{"vocab_size": 8192, "bias": "all", "optimizer": "adamw", "beta1": 0.9, "decay_shape": "linear", "final_lr_fraction": 0.0, "batch_tokens": [8192, 16384, 32768], "seq_len": 256, "steps": 15817}
Each number is 128 + 24 x the weight over the matrix's rms, rounded and kept within 0 to 255. Layers, rows and columns count from 0. Numbers have three digits each.

# layer 10 MLP down (transposed), 704x256, rms 0.12, rows 167-203, columns 128-255
164110130155098084096140124100128098148120089165186120147170090152125185136135130129146072139113115130167146144131064121135091155130149091139222132159160171092109129169109109111124138089149087132129103146170101178134125149096104119122186100112118145161132122143142110099147155132128095119130095152077099103121106119110135148130157139157143127130115098117100104143141162123140115112118
130125117140115091138118110136105139140132114141092095145090136103128104135171113133122159157103130088131136114142119155123142117133146169142137150102114112130164152097144068136096127106090133124150130088113170097124154136112143109133134133096173110110124093118130109107150136092137130090088142145139118093121151122138109087133124159136140078148131136113128121116130116105187149116099
110126124152173129106112123152134115143164115146146123107148133109144105146142133102150131118164106142134132144146125145137112140130114113134110136169085081121120136097105142125117178097147144115112144131159116125153129131149147148100119129104142114115086134136140111150124082108107111115108123149142109133145123128128114182098107111121120162083123136119134110140101128129136178123120
099121137134144118118141140150144135138131137135129133100092142122052132137143126136152116132157161137098140093120136127128129108118154147088118119145087100142141156112115139130120122100124152120131136110140121116165152131136134190129109139117141199131135161151114110135097115129091106148136153134114119123135153170151141142111101154156140122107101107125108117116135137173116101104094
161162096139130097065160125139107097111126142126211157134114090144112166106101128116145176118119138102131168123131112135098137141115088143118120149125116117132095126142134165104121118115163112177124151137153096129139165134166155134124122130121120146158140143118160106134116123084160115115083094150141157110143132123119126112140137151155108132122137120074178111148129145143105152172117
125120131132128156133132151122116145155121079081134127139084159147147130156205128098145106130116132103110159102082096164156114124153106175085132136115116116148151127107150115088115120125130099133151128103110110144132137119116091139122115122156125138106201107156133130122128124135137125088116121140117135168141116152147129142136149143135127142077133119127117113124121118069138114126125
115169118171124136142147156138137136100127122082136118152158122124106133081138121148111086104108138148127126124103147120144137134129107134139121096148139108143167124109154088107127101125126108113142130118172119133135136124132136125108109091131101174181144117112118121150087106100129198109140092113130140133167172101146148109134124143123142094129095131137086060157136101143102117096122
093134097113119105115146093106134138179124127148136156118127120160161103125096120162149116073135148115105138091142113132140112100144152127147112148137221147095102136094131142118121102161133089149186170124073090154081137138131118156150122129088086147142096137116127144129137090090146080101166093143174158112153081088128097128152143161110075167115094086139161096137146076095162138104096
127125114126129141110084125118104116102123136140086173139143175129187129110093162104112122170070116104111141115099075171100135113166128093132141170137103137132125115112134106160127123134125132142094131146144153113129142121197105112148137124126083150121155104163140102173136139060138133086093113165116178147137131094120106091140112125155171134123124121124153140151133081149125138138141
136091135133115107120132067152108079133105146122148140155106109081106118129123109161170120128111128093112132125150141154134122136121141106142112149156120116124121114112118153138171139110120142119150164138139131132147116125139189154078119124068118114156117147134144106157146127153107162108097151139083134130126156150150164149118106120146089113170118136174139096123127094112125128110142
109123079139167150126149142129131128142112138110148163166154092111114132111124121139176143139147138081134102160133144095128152140107129135162139180122095138121083140087107091109093130060143101091136113156130115125133106132096130135136093102134133121108161173103113099171125160121123201107139153136125127141090125176086100125138069152125111128132134166103100142111142143164144105173124
135149142165127126127125112110102101130116138186101107107123156142113074090124174140117150131150148104097162102132130129126108118102107099121161122120119091156141114118125109110134176023136123144118130134141156113140061113102110165124128143159117115113105120100161152101116133122111094104101093113140150140132087096117109094103111108145160149144123114131096153162115180131093130124149
117153125114155105133101128163094101106108135148172084121109131112093122146154159182119128093182119150152150144140137101116085111137131151131141095113108110129147137122109095130134128121118136174123150099107107123099122105146105128132088160104165157156118116126112112124118119109097116132166075127132103123123101151150101143172110093140115120129121064141109124119113155086126153140094
136165152112120155148131154160174103148110067107204151129159120112141124124106123165155114114157135105101155145139111084190124126144099101116127126128151098127114120102120075121131136133178136114093121089139104114119145151162117131118107183164128167155129115121093136121060115122138107131166144150133095115177099128144084070131117097087153100132054134135088121114121159136140141114132
107111135098155092143132123120171090138117188121075135105127135141093122145097144152176142130134113144126113116153111112204107110107068155125163143113126109094112125088141126089128144164163154106125107089167115119158135091116099111091110110135097153149125160144114118114143161109115129162190165139134126154165140099153125127103157131136164112137126153115148119118110120135095168166130
144170131142139101131188119136124111135138107120160095143124141110142099109137102105168162128129108155131150118113140111134095141128118095134099108146117119057125128115151065122087109207144082164163133136127120145109112160088165100095079140087081138162155121148123115112086098152125103130158109134127158153179134143123113118110142145114153153106115113123138054107156157139123131135120
101125144149151115131122127145133155101119146077090085109100093148085131139149132103123103134109146142159132096126093092112183096130154138154095123143106116152130120142132156154159142140140180152160127122141087117152076124095073123133109155105123085135127113149120132127107144149143141136105182100111119059137149146134109150098151106146123113128147103086162151182127093124180122136120
141136136138060083125102146133155103139117110119168126155102118130101128155111113115086127155121124127126166106108118131121151099130099131153140122123128100162126145123126093192138098124156112129113129109130144108114146125115132135136094107124142165122157094127107145144111133133110129151122120090161145163138122063157150120115144137137093124145124131120149116163126122130117140112131
157164088150143120162082131153146134144141136124154133133085145109095144144155081116139106132106122172143123132099135093140076065159151104131117099133126168160092128162176086116165167120081153139129114124144104145126137121052093095109118118175087132113161159142166114140103100137129093140122165117153101132116121115127166125142132103099133153108135105169140139063120120108096121133118
121140120144131121126120076152126078155119161106127111162149159159163125103121144118136119170138121149126117148124117115122123110135131128140153124148089140165122121149092134081158097147164140129114124094127089137124124081136097111124135117132106106099110065127097146112153120107150149096161149124129129129094121093162131173113121125183084117126125118117099131128144126105167128129103
137070130127181106126192140157168166098107142147125104109138129101109130133157119126135129120057140156156127166125157174103150133124147151091118085145191102144137125093082109140137100116127125130103119101120130131148095169052132075135100143112144151147133145099136127162109136126109106108130135123148157110115119187129134145090130172074098136098130138152113150135130079110129113149103
137110079141144109116129126156172147112146157122049112084128129100101115092166122165124113125148150132102105126101135168102140108072136137125100121143133129108144109131119141158123159102132147125131100114121122117136118112110124138127126143125129096168120172147135084079153145120102140107103117163133155159169141153129136113085144143142179114145134135147134105153151122137100084088107
122151164126111140145155121114137127141139152184126159146124177126134159145140090116113103152132109101110132129156154122121169079086118116120110113138166139147081113112150136104119134123117074142156143138166125170119156152104138168161102133127116139170131110149110148127107180113070084128100137113127093129085146120128109142105115102126127114132120155120074137114119145087108111142091
157085143150122135108143148153149149114078119129061110122144089153096131114131129129134126104177145096153156144106147113093150130112135153166106090108111125145141137134128148145157112129138114164153114096129142138107141137116127129131153103113110129133121162133120128158120128118176101123141140120135107109100107113139110121171129128095164142113132133152099116131149118112099129118120
114115123113120141082083118128106143130088104133131145138131156144103140097157103133095141121147127052157146095126152131106118149124135135114102138110140125130158135146128167142180123108145178133117146100160120157122170182115148113131115132121167137098117155142187108124117151114126145156175111136164138109072116173098051105102111110121147127118081172157101123121068143176112132137149
088094144142150115156146179090141126137166148116166146156102154109150110110133101128122140116097087112094099149156123186106141101162158145137146146118140140120141118140077205145137108139152139124129080136118149121150103150122138152140128167120152132131092137116095117097105136147090145107121130149137133136070098099133178156136096094125061125091125139142147142124137090140148102133135
138073121088147103145137113108110129127134149101056130099193129129134115111191124127139122126122115121133103147121119127111117147124061148161128163154101147106121128135093143143122107133149194124119172091113130166149124138172137176074156092077151097198129091140129145173134104143139132142125135079118107126103160124117168141102070133080098158123166171092137157137147137108117150119154
107122115154146100100116179150148161089119159096116143070109102137130115152132107122145125127143111134121154120091136150141137108141119120130124093115141114116140096169101134146121113155130127130122127067137125087127141136143138127115126150142128107146087145124118147100134111142129105130095167076119130123130148152141114162132118141119137149152140143164171102131119133138127143131162
146136152152105139120125129102123114143091125125232122121146157133122155127155107097094131126140106084154132137115181091122119139138115153131120104089118163129148171094078107134093106181109159175141147128120099144087144153111143106141119155078128141156141134100114133140161152119142070142154121099104129144116119126104097136151135139127102129095135137103113138152178109060131106094125
131130102159111146129156125103174107108135091126198091136131136145085171153131173131168138162158166101162157124090148153128101123131141149119141120121148123179105130115201130107126116042151148142116157102148132122097071150117152105089135180183117129113098128105134169133098110133118080140101137135137117110120090111098116120108153147127159091126148177137072123145099120151107086140139
139108152116125125147110154112089149134122104167142168127155107123136147134146148166130115128125124150130078218115131106153086151109118119134158148144141136137143132157127126104092154117097113150107115145140103148140116143159094119124120100114095091134128165128141128088122104119109121131131137110112115150144109136097161111164125139122102124144149143097129132087114113114166128102147
121174104128150140134060148090139115186156151123080151146135125112142103108128090075118126114116118135141190114127114180091139112138182077115128098179119143121128096137095107155134156122113136152117132156145159186119122114089118147136137100088102146078152152109131163165138136138141143104153137107120126138147155120117181132126116159140061119167118099138113163112099134171101131071154
111112120153130095107145139093139125114159165074083133159115105139157164155127103116104105129081128118108132106114108141086126114148074121137123137089131135150153092108156138103091114126147084144111111122089089116121132088188167154120127122169118116151115128130146115089153116139093082103121134154126143111124156132132118164086087092135211111180132104115109070165109122139104130136142
120151093084112110120124108128137140142129137165154146134136138109165180154163147186118157144092154090158126153123156126169117110143104156119143075130057122169154142155115124140093121196157082107121136168121127107158138163104132119095112107134094109095126137157127123103117151132131148141144166142116123134136136125092119192133171099145181108074138149089150108166092143152106130177201
122098122119137103136134094134175121125129148107146093117156137126170141131099133136156125124134143140115132144119131118150150119102153175131131123125134146141151145131107127131122139191138102105187105133118109123163127143128130137149131113128123130147109124134138096133087138138165120114122119117101154114124155124119135091129125149103115139169151094152137144153127115060091163147105
152120156180145125116112074065154125087128134141181133102103123105128141139120113130110118153121150161120146127134135171141183151118163120139175086136145087176113156062173146148114117147121088189102159108150135124128123132096172122135147088098135175112142146119117153186135134122135097122116101127147111092136139119146090125119132149134114117185119093165160144143101133134073147131121
120124108178137131121118082119107128155124113094157097116139134150157133110154177113102115108140151160124119120146121136152189104132162144134122164146144154121114121079123122102155098094107120094131114139132134153134162120166131109134130142093122110130111068163139153153142122154115137145085163123080135120110150185127130132071126157144100110140159114143126150148098126145164101195168
# layer 10 MLP gate, 704x256, rms 0.123, rows 168-203, columns 128-255
129127133122109051122126106129091123108097182129120146132103156129111138080140167150118130079125158120125110138165104135108133113147128094136126160122125156136103121106115111122111148114150133147103115148138102168139124125136125137112127162123080120139117156125131193128101109139140146128128095182107089151153147136164129142135082188105156123154177103141137128128126081161104157110147
091155096127105137190122152129171145164087125130141095110148143156149135118166169184152089148098132142153161156114073133112124167143131122135107149134128100118134121117137120094114113121107157135108142153159131100128160122148116190117149076114087141141142148134114140129113126166119147107114177110108154119125114087146168116154137133112152138145146133124131113145137152159134155125110
126096155107102170121125120132121195157121134132115120154111141115135113127110147095121077115129149114133123146140164113098115143115105131132090190154083172139130131136152131104144149127144137099118131122089145130140109105148092155148137105106153123125127138121160120104102149155143113130098206101109122127126116143122160139131130140143093133141114101153109147155123107164155140123150
100162158093127096103133100177110118130147148173132150101143141158121121089132144140172129139144116128137152187126113093111143147115102107081115132137142104132097157124126131126141141141149095129140097141160094119159111106147109145167136108106136159132106107131157121132171129115137132125108143119116125163143081065118139116135123074153119157133138098141157101104141088151093129122097
153147157121113108093148088124180104108115166163115154130158152119111132111103132161103138129117131152141113144166150090117161138133157114163142106139142149116133139149131119136103127111123149150130136171128135097138120133141148121106119143135139120094108164131132126158114116141110131116159153141134109104143138114101147144127104100137118113131118123092104150121128105188135129101116
122125118104146110154103103133102138143155106108083110158083084154116144119147089107126122143124124155146089129147133085129139150167097137155097112162131120127122140141102085146146146179125112147193141119131128136160175153164128151159155159144118147090141132088140168139130123124144091149145153122132138171091106141149106122142174153086132153093139114113120148112118106125106148143128
108114125169081154098089115137173168112089133163162126149103099177161167116135161101162133129121139088117126135070179080111114146088082144148110145069134072092140146153154133172135112112150140105154108119169150101153089107144131082123104151133078109113116108149165140129149149112109134110078146114144101125115139104081089107168130112159184107088154099151139118103141116164145127120114
121114122128174099132119154130143155107138141099118138116106103130120130106131112096153137132134103156147172163157060107083141092085112147125092123118112074149125104165143142134137151144182147117148126144133109141156097143146159132095110101124089120117123133123141083130137090123118117144147117149116145124085138099138119141120123148141110163116160177094115156129127188142102161125154
121120147125120106180113098130156204150135130129159172146138130107114132105123108169157137143122131127154112142111141113144084087112092131120144167093112144113153149115146065143145183125153133132132120129166138115140097138176136153131140152113132119147108169125124138141128106108161095106135167112155102104131101104120076116153109122103117108124154121135098094103153130113137114137138
163126122126099128134121128112097147147138138139102163104136142124104122113146156165131171122135169157122178111118133138101114132128134097090113142117141149148134143106095117166172149119127151142094120093121125100104162097157142140118115091202116144138133146108104137151114166118105148135143119091154151148136164130122119134146093106121191090103134145164103111101142131150160103131152
144113111108111173105104128166124136117108117105137111144164147114124145167114127165145119114122116127116184119113125143107150099140113124195116095140100133106158123152113149147185121138141147137179143128113168161108137108163176100121142160164175145131100158125103133110082112102117136140131123126131122139088104116093143146136113123139132124111094104161154171117076127168145122118119
149138107094119138110160079146096157125196135108125157116114142141167123141155109124188099108044126143122097113135143151124110099117105109114143136115130137140102111133118148129141168162106167164104128160151109111136113169106106148100135076186107111128167157113119137096104110136109140138101160121101131145114111120090130139136145156120144134126148140126118122158158110127156155155141
150101100160094115145129112104097099125135141109121125127187147120124146146142165124201118088116127145139122119099097140125133120094109150160118102158091142117138128126151105141133118163116142178181122118140135121137163174130117126139112139132095147119114128114078160129134130091138120123131136113146104127111123100102137140119117138094166114133123095176127099125078112150136138149145
056133144137132139136108137149147128117114120124126117138121126115126137078150124131101144111155104114142155136127152152089114102144100125102122115096160124137141113107109093186121103166122087122130140153141108117084142133135170127194117109137100148138081117119146136162112097135107120201085118117122142140107087108132113140168113099106144127121073129128132111141117147120162134128098
130112132111134154112136140093102119154130090115125085106131147170143099128140122117150168105140142120123166127118131125124109221167114085100153141153124157046129115121155158102144137137128156160113137099107128162083145088137162147100121127162075177127147127090123092137109156151085123118127109135141128109158124095144114112131122128111155116115164105130130128124118159120166117145165
090114162148141110121141152131152118134172116118126156138118146115058112112143072119106151071086115114115157142086132123112138103125140136160117136160127128146164132116151131108124148141188134166160116145066168130133118151115129138115095078098112097120115095119146132127143159161118123159079139084115145125113135128154133125146134138141146086078160150141156140144110140155117112144140
102139124089131137113099142146109115112108112107132106114110112110126121120100090139126118164157150121148146132156091148150137133122141104117135143145170116096096113098184107189152140116129143160142153103116123147126147104158150087108154131132131112150140104115159100129174098111131160135107124090144123103118103051123094148099141141114146136133128135115189185153159147115151078107114
096154127110111092161113091128129080096138117123135140109163127124126147140146147120160147117112157129098123093122156175135158114106140137145151117153139169155147111148134134122116088155154133154126159137133110126185087153119106141187143105146123130168115112140144124075143141133101087104094129158149117138131070107149140141171144111120126173098200146113135130151160100142130164146175
104145115136118148112096147128145134152102106132150106136148105138105175105117156122129149140144133130119132123130121146122161123136153099125145133114138105132117161087159196138112106135124100158117130109140161124122146164161140135115174087138139163101121105080128104079185114150134119131105150141149150098104134100110129103155090185169137044104140136123161172097115117140131139137104
119166125145114125087116096131086088106142128155135153123064139139107138104151148139144116158147101114158139116109122144097113090159097082124105099113114138130134095177159116163133149162103119171159164097148133139117102130149135150075097126141114134157176178115135146153128149140113114120165148107168110134122105082100155169122118136137140159158136132109138149171142083133149123151188
085083143124114119156105135147092150129132102063107115136079112127137140166131104147143176136126085166104135114119144155177133141093082129136097132158142171131125128138135115157170160177129112092130143088116128139135126143100085170166127135138143089153113158102119138122119106125161083122143141089119109122137163123142165110166139162067097121112090138103153117093131124119105112118146
109144102100086103151099147096103154108109116096150096080151143148136168134142160093151123073125115154130139076107154108109166146119156145085117133129117139154153113123104106136125110116138079130140114152149110116123156170101112135117128120128144181115121163129102112085138130141115114162143156162155118149106111080158128109157113138157137121147153176059125124096116123131113145111121
122144117141122121148135138126118133079116121119126115137132119097099133113187101106123122136115083094127100155117102088124104147151111144107106137134123088124137124133130102112088119108122158149108164113133124117122138130149117115111132121162104134164129120115135127127118117114125116133120141113124092147110101126118115168138158134154136118073118122142113075158082113149124175094145
119124119160123119099144118148110138127158103138132116132157139151110112163136144114126065141090121142132101174084094157081116130079115126121136093124139103128122129141084157149144119104158137102116182099155156131133115141118153091125143150111130130173145131126130159132153137127145118167124130138111130112126130106138075142141089117174163143130103109136136128138142124104147153173123
151104135184127117213142090107106148146143128141101173096156161164130091184153130112186105132136162083160128155090139143116140133054090162162148116146104183113115110139132132157122118170095137120151104136153084096116132162134121124089144154149145063127153139125121137115096141139144112118109140105129130139080102124116115155128143127141155113138117145141149079122117149139166134142114
148148117139123152126157108117098104125145121170147097092162139114148125078137119145151116140110148149133117107098150116143130118147120114129138123119115111125114163139179116116160128133121156147177152137143096083129131134155144101101157091106099163121152141123134127113106138125152161093123103050131150156138109100123131137144092099138119151130150162129153118173118108131147132137126
072149170138082138100124110115126131138132089154171104068133127146115167157119133103107151133146142127160136177117107143142153176163109137136107155115149099130124141113142151087102094173131115118138127152135124096142113109170101115159113109133133152146040141115100147179093128134143087120111127144095084116177115128142135121150125161107131108117156115129141141165113141112159141145103
096116103107133106123126164143108137131093112149163127135180126177109102154139096112118161125103128139145110140163130119085106119111106155119157097112144115131115176095088134123129109149088100130150151093110128078141137097135140132144116123139122133149125132129080140117126130152114127137131130132152107104149132153109158117129106069137161087145121122121192175166107124096135115106104
109102102133093139166086147104121147115126080112162108088122126137097119124172145103140115145147115051139165136115147154121103168143143150128117100144124123134121126125164092141134152173108169146151107111133162126130150127104091134122119159128144116125105165146142175157154084132094081125068131123159102146147108135122085134179184156091127105094123170111099152123122101126161145137164
135096149155141126110129111136101134108128137108129096136122120136096147204135121127124134169151114125126132160106076154128088137114112151146138093105154116101135107135118120117157103149146114140148190139135164063149121141136136102143109119134143102120136110122089184164092144118173139166136152147097060124138114099129137179128147151108170140119092129113146173127156123125139169126107
122134146103132114162135148116147154134120111120074170114141110136083132090138082126151143130142115133174145139153093139141176122083126163134135137114132118121091136144106117125102181178155131146090121124151111176140139188120119162120122122142130120104123142132155176146147115134126069128154147147116130112071112143123108142129141100124112158134168136079142129094094123117091168144153
089135137104088113127090091115145132133148166125129159141180065131088124139145132126135137124121058139167114096152071149150159139073164168080108098119127135158150144146146138128137178139105128139141123106131182105149117115086115167126141109147145104119102151100124124152144103144177099153131153122130125094133078117113131136147148132137107104092107126123144119098090118111112131143123
125109110051134089092106103129140131145117120123144125130126125100151143106120183164171152105112150078126153169121173123191107125107131167110143090162032111154157136151101134136143114127177077093151148133129128108143126140133114126113157116138093103104145111184148092080143141145125159126109152129119134135114128125114102181143148099123150117115146134099137112158125167149075092168144
140113113114091133127138127127121088128155123140162154098137130102134122125130113135153114131126137132172122111144159158127155161087142111137131114102155129096111096159147155114149142110110112123155138087116126128135161104103130115133120145132140154170102157110138093165154108131162123098152095134122143125104127143139126115102132124095126128128148133136111112144100130129134179118120
143149156145129141133114103146135143122093116125139123143147129165108162141135122122173120128105137149185140147085104111118131126111146089118138131164156166168130129151116151164125124120157139127130111122134117105101126105108098128162196116109121114150143109150134158108142113140146143121176138081106151131092180090140118130121093168171127149123093141139118127130115074157097133105168
143134119116146144105113134144116120131068138104136174129150108197118124125123095140183107133123144128104146104117115128100168127131061128147153203152187140123113122121127122138122119156134101102191106126122112132111200109146162163146148158135143067130110156107125123108177111145143115129117138111167124077156115102118100152140102132149147135149144118158133141183110154090132134126178
# layer 10 MLP up, 704x256, rms 0.124, rows 168-203, columns 128-255
162138097152115165092168114143108091117137117161112152157145107074113158133126124118120150153114119100101121123132076152123169113112139150157151134149109123095111112144104101150110085115173122159104091152133092125151147146090142093150102115180123136161108121145148084143127164104102153098127138121130158113128141123135150108158145124076151169140112118109140156130127142126121139130103
144112129129152155137106126088158118081108127119171131124147084147152099096145135144097090115116089131136139135095107097118086112125113133119097134104150133145163095106119133144105143135117176171127141127132162163078137108168105122148142100108112141137143107133119095148134117143102103119099118152122159151080115142142129113131142131130100118141099149150125155158125097102134140121101
146153140106115152123133113143162101085103131147103137143131147123157143160097132121116131152124145127118072145155146115114142118077113128135189116080135148098147129105137114152123122119129146118132174121120128128174137122118158091128159154142124132106147151132157149132113119124147145119120074156129143089129127139099124139123126133118123148152097110167150112145133111073107120116163
135112132111130094114105177102119122131128149144137119149088149168141173061153171104134083106145112103144161109143153107107110163172125125129160192141133095112150165105132131138141149163073125118108092120116181134170100123157122132084162113135134135148143122098157126121107121159140135103156080123133098169139155131158096125157133170132101129113119137116133132124108161139145116125141
134157156131137094089137086125146116117135171156125107142164110119123112108075118127082163129092117165162098160140113113088155119113137091176149118123129142128127133122112130161154150092135137098140125166151116146143123144155154123131154136102145115127063142101145136092139119127099135162130123136139084089131120118117112120109127110124125089150093122138149147110100125168111108116141
100129113120128154138103154108119158148132101135141082165093101113113165138103121142111153141142152083090197154119108136109124080147130135109145129149169122120123125140122156081117134133129151139090081144134164148107126093157152130132109118130109139106167136110127107113143181152094136085121167152121132114128099153067121146138110167106151143102131108162142123104122129095153099116101
118162140114113138092098116104081135107105135116106118124080144085083156162154146147115095096066105145116077161185081167127123153082156110102129129162138165106136153137180161124189124154158088132166169116109094126128095126104128193157126121144104132160095131133132122164159124160136112113118126103165156131145129132146152141130154153113136108135113161171162125172149132171129104154110
152151120125126055112128169108180110165141099126171129102083142157142153146116137152108159106110140121110090121130174123186126111102144116155179107127118109065128151157092098096129157116106144119135099131139073112073100144108140137109111108103178120175070151165091159148094121126088103153124110083127123120168118136171176148164157124123137056130103086119163092144133109133098125137079
110122138159104131149139082116145130114114104120143077121105105116123136163094131142079119141116133164119117136098143103113145139122133112143150150144147141116123098153101126138136162123142115125153145126114111114152154136140112115120143141143109157119096094144158129103157115127159140121108129165108127114115144119154090081146129089145121176105121126121150101133138122106159131131198
113152134134126123105120126145144112098147142101146152107151154136154159117121123151089038125169148114142140170140114128109119108146128152151121128111139145136096128121111126083125121121149117095123119135163112120115136091115184137164130070132117141151137128111103109155071117173116135104158145115089116164135139168149100145142151159113159138148133070118143143120097083118131122123111
139118132102171141094135159144092104113111135130113171128148138149120126108132189080122088183161132081113121108119136138079071078122106131104147129121152071104109086131171104109160135143157152168078130134104154118095089114104098156088139142150126117128140078143174148123160177135099105077130159146126103134135122125118097097126116082113111140158206167141147145158111138055107125129158
151091128154124132123160141133137132089143117104136131140115121122097140132166132112148130160087137103133117087129135118088153157127137112116129177121148150157153059137151163112110141115114135118111132124088097132110126120122153142164127146100108107105101087119124142113159166163133208114111162090137109138148137123121081143099120151165192104104121117116117124120108102155138097110108
073121133148198109114132137136124110154136107140112139140126154120126175104111161138130096143119124125102124092112156129160129104089170150115142140161175109143107145141144125141117107129138070097137105116134102125136122101103125106107094106088160124122145114119159101163119111106171123131145081107110137163125125129137098085126118149143134089088158139142128103103172121136106126149140
148145117067148140128099102110161164123125093124112072118137109121120100157107162122141183094128140147163145105140106096157159122150151110129108146130083140086125135140122165114121146115117119107157113123117098136111125194147152080125147126120127147142125113106107142127139142149085182133114124173145154140096149134126153159135164154075122150132104176113154142118136165122087118124141
158110123141107188077160172108163116164093121137133122097127101169112137121156172108137147092142140101138139147162101172097147103113133165118149110133141155160166150069103098096134115130128137125118128139119085132113132132115108086089158149102116142111085153122089121091133151149159129131131132090145132171118129156105097123111126083118152138121145094152115125140111127096135138118142
088140132125140151129111183136087087129157119161122130140155129138097126163172117149136137140163131093123106191101131149152106136103127099103120143139098098108128136104104149163124129095109145130103139143101107153154117106179175144108111142163134107136098104123113130171141073128157109110114101161170115076154124118125137145162156116148114157108103126169117126118150132113153135155116
105131131124121147088112158160098123156170151139118151160113120101128157099108065126133124143137106097140121116140121129154155118146156123138114130147132133138099150126127075109125166138100142096124157168119137120151115135121116106110177112125112079090154120141152097163142135145156114098102176147103140146131127164148096147124113113132152138112125092099114138173121134109091093101092
079120139115158125130109137083170134126118133140126138093133109142133091142139171160140145127147138093160140150141113107153158092086115103110131068130200073167108119166134087144101135111158137138159170123119103157154090123106114119109145114119187127158092158105123117065138140097119134118154130078146108132135155105100113147157138122079147131159144122085158148115110152150127186138125
164119114092121152122132137133092110094124126081145094131149115109091094148109095094166107154182158115137082164123121158134207089106112117104149138137110146103077136094154142142155124169212101139129118164088157139136124082139132148136112142161082128144123148099119142099143146115126112110132122135092136146119148138164122117123145112110164138139151088162110165146109155086133170146125
113117105161081148138133109153148110137116121112128131148108104169149115129103100090164080144144150107152140138102130177144195166164100178105123117118120091119111153175152100163150160141136104116201118126094126161156132156107102159156145153089140126134145092166145153146171147066161105095163132155116129151101097130119133161103048102135111151157130137113094138143087114120148171126154
138143120122095172123106127102134133104125100150091139162136121150110167102107159124131143104111126106106165151157110156125138154141126125119150162136085103091079118138159127088107106120148116136100149107164105118139154161101092135126140136101120161055138127118180161135144090115125120130111132119123134107131142124136076159183090120120151129128136094152132069134122099128149161151175
141127138159107144145128146119137121141136111126158082109160143085155165123124128076143132139162122103063141088116157127201153162142118156129127168121124163084156112118129134139111105138156107101085108124087145108145139107130166131107117120086128207112109160164114118097116146070130104149144119109184127140155163125150108116171140109136114110147118163105116141132073144129109146136153
135164052162090112116144116110143151141154141122100118084109149134084105161218118099098118122180123163112100075126141099116144115093129100148139137133112126164132126120129127146133143146164128133147129096129114099091113096137131160127100101110157121122147131116070150149153119135124121131115143091131094174141114111111102163132131106138143124045138146098124081155153113140144156070138
160094164111125107122146105157126144128125111122143120144162146166117143124132113093123105135126161157135136140122106120133140092052123152112157111106121132134081108100146139145148116108111128132118106210090135108132167126086187161132143189119159198179115081178105152182146169142114104198096119095140138120137112107103143113114110140133121094102092119145143117139140131150167071123149
125104123113142132124145138097133183130129105118143092059118140111112107156127110140124108161128135145125110146123123134091107135127134135152120109067151156132120113098132159093132162144079128108097115125119093103158170092116142150088176137132067167168104073088128170121093084133146067134135134166140097117136115145139123102120135124138146089139164097143153111163111135102131163113100
135129128134135123131120103143147106118127155116125176171122153126127127133119166091175115114111129111138106119097116152122164128145150176186100166169144144151140111139170144167089111148137174142158139120151086122113089141114129133130165164101067113176166106126068124156171129058107105152106106166087115127145126109115118134136121108154134133141125151144109130162064135093145081145104
110109160103097143100121083082124109159144114133167102185105137146135161124131144095134072127067117137101124144155156148105142138100121152140130157132168121148113105111111129150098145125120108087132108143178129139083150153113131118158137119123116133096103103121137136120068119128136132179122153147127119133191140104117143140141136127143105128146130124150162100140123111143149146148100
158143142086148123154119113128158110133148100100103121150127124151196105133117109172134154127118142155133122107114135125130126146103100091130163127120169095145134109127125147129122161110141134105134128130122132118120111111156117111115136143136122131140132084121109134177107106133083129079137085136108129119101121099149110134125130120135143091152104133145120094106136141149153103101134
133141103114110121113116110103108118122122145144112153109162107142128092105143144153076146126149131125121138134141135131122108099131117123125136091090059102122113160089118079128112125122117135139179099132150103132160125133154142078106137124158185129149170113088132099137093157139098139160138069172172164103124172084119121134137127113140157158124101128117146104145182148101095152114145
116112138141126109133175129137099132141124143171141101118142131114160115131155109159131156096086174109128144108087128088135111143123100103139085127174099133143137132118082117119134155128123118131130115066162116124122142109072088151147089114121145152146113121104124129077092109101087105107143133081138147152122166129145150130127129175166102145151129106128134107165143104152123144118125
133104102176112104074139124163137145110121138172134093099089124107120116158128164159172129106124158140096123140139133110138140100148128145164151092091129121130142097088117165161118095142145113103136143137110152078126112094104119151113116140096110132168117156120122126148124085086155174113120085165103132089146132133170135131155124132175118108127115145095134114164112141110116108151106
148136126130129105132109112131075121110160130092152142134157149136099119124136117088119109142119117103140136164127178127139147108090134091152107147116125137168172110101101180115132114111125148154135145124126139152087117125168152136081192119149139138126149119114138112185097099146113105150139141124132154121161092122111130064116163120068156096134083141106138062170163126110126130117137
145108200181174176122151131142103105063117168106156116126127146129120114137129100099128121156144086160126117117131099132099139136149145108104129169132176142122111120115139131123154157060127180133127133105152149142115124091119123112158126200145151120139120177137088131122131139136141130152150102127112149127131116135135137077140105136120114142179131086157113130083145146122152104023100
113125169137150148126135132127109147151121112138106117127098122149129119129119147163120137117086132151097125133140129113111155136123086111105128202146155132111113094132143133107145144128135110143151145152128114108098120089148130118134126161087117166144123129129162140151107155132130131170102127147120168143122118123124153132166094161118117128139108144116151089100138110137152110155099
188103124152114147162093095096115162107152141101161117094097129130114114090137133134149150135154141132127141156098133158150090127140165134139134115104177127136123133141150122129107091142102125150104147175097126153115126163135159104097144122099157073106112112105075160123129164111165109057133094165138137130134139139149107109148124146079149133156129157150130105171083180162106117134117
139158091162097097140094136158120149109171088155122112125137122125155129133125104142103124104160135125175107136129126129126141092136144096138145122136139107133078136112090188176141111167141141149114149092112172131141120110136148131140164132111090160119171147157120091090169089125108124109134173121171037119095130114154110108119130104148158141171112124140143120120136144084139167143170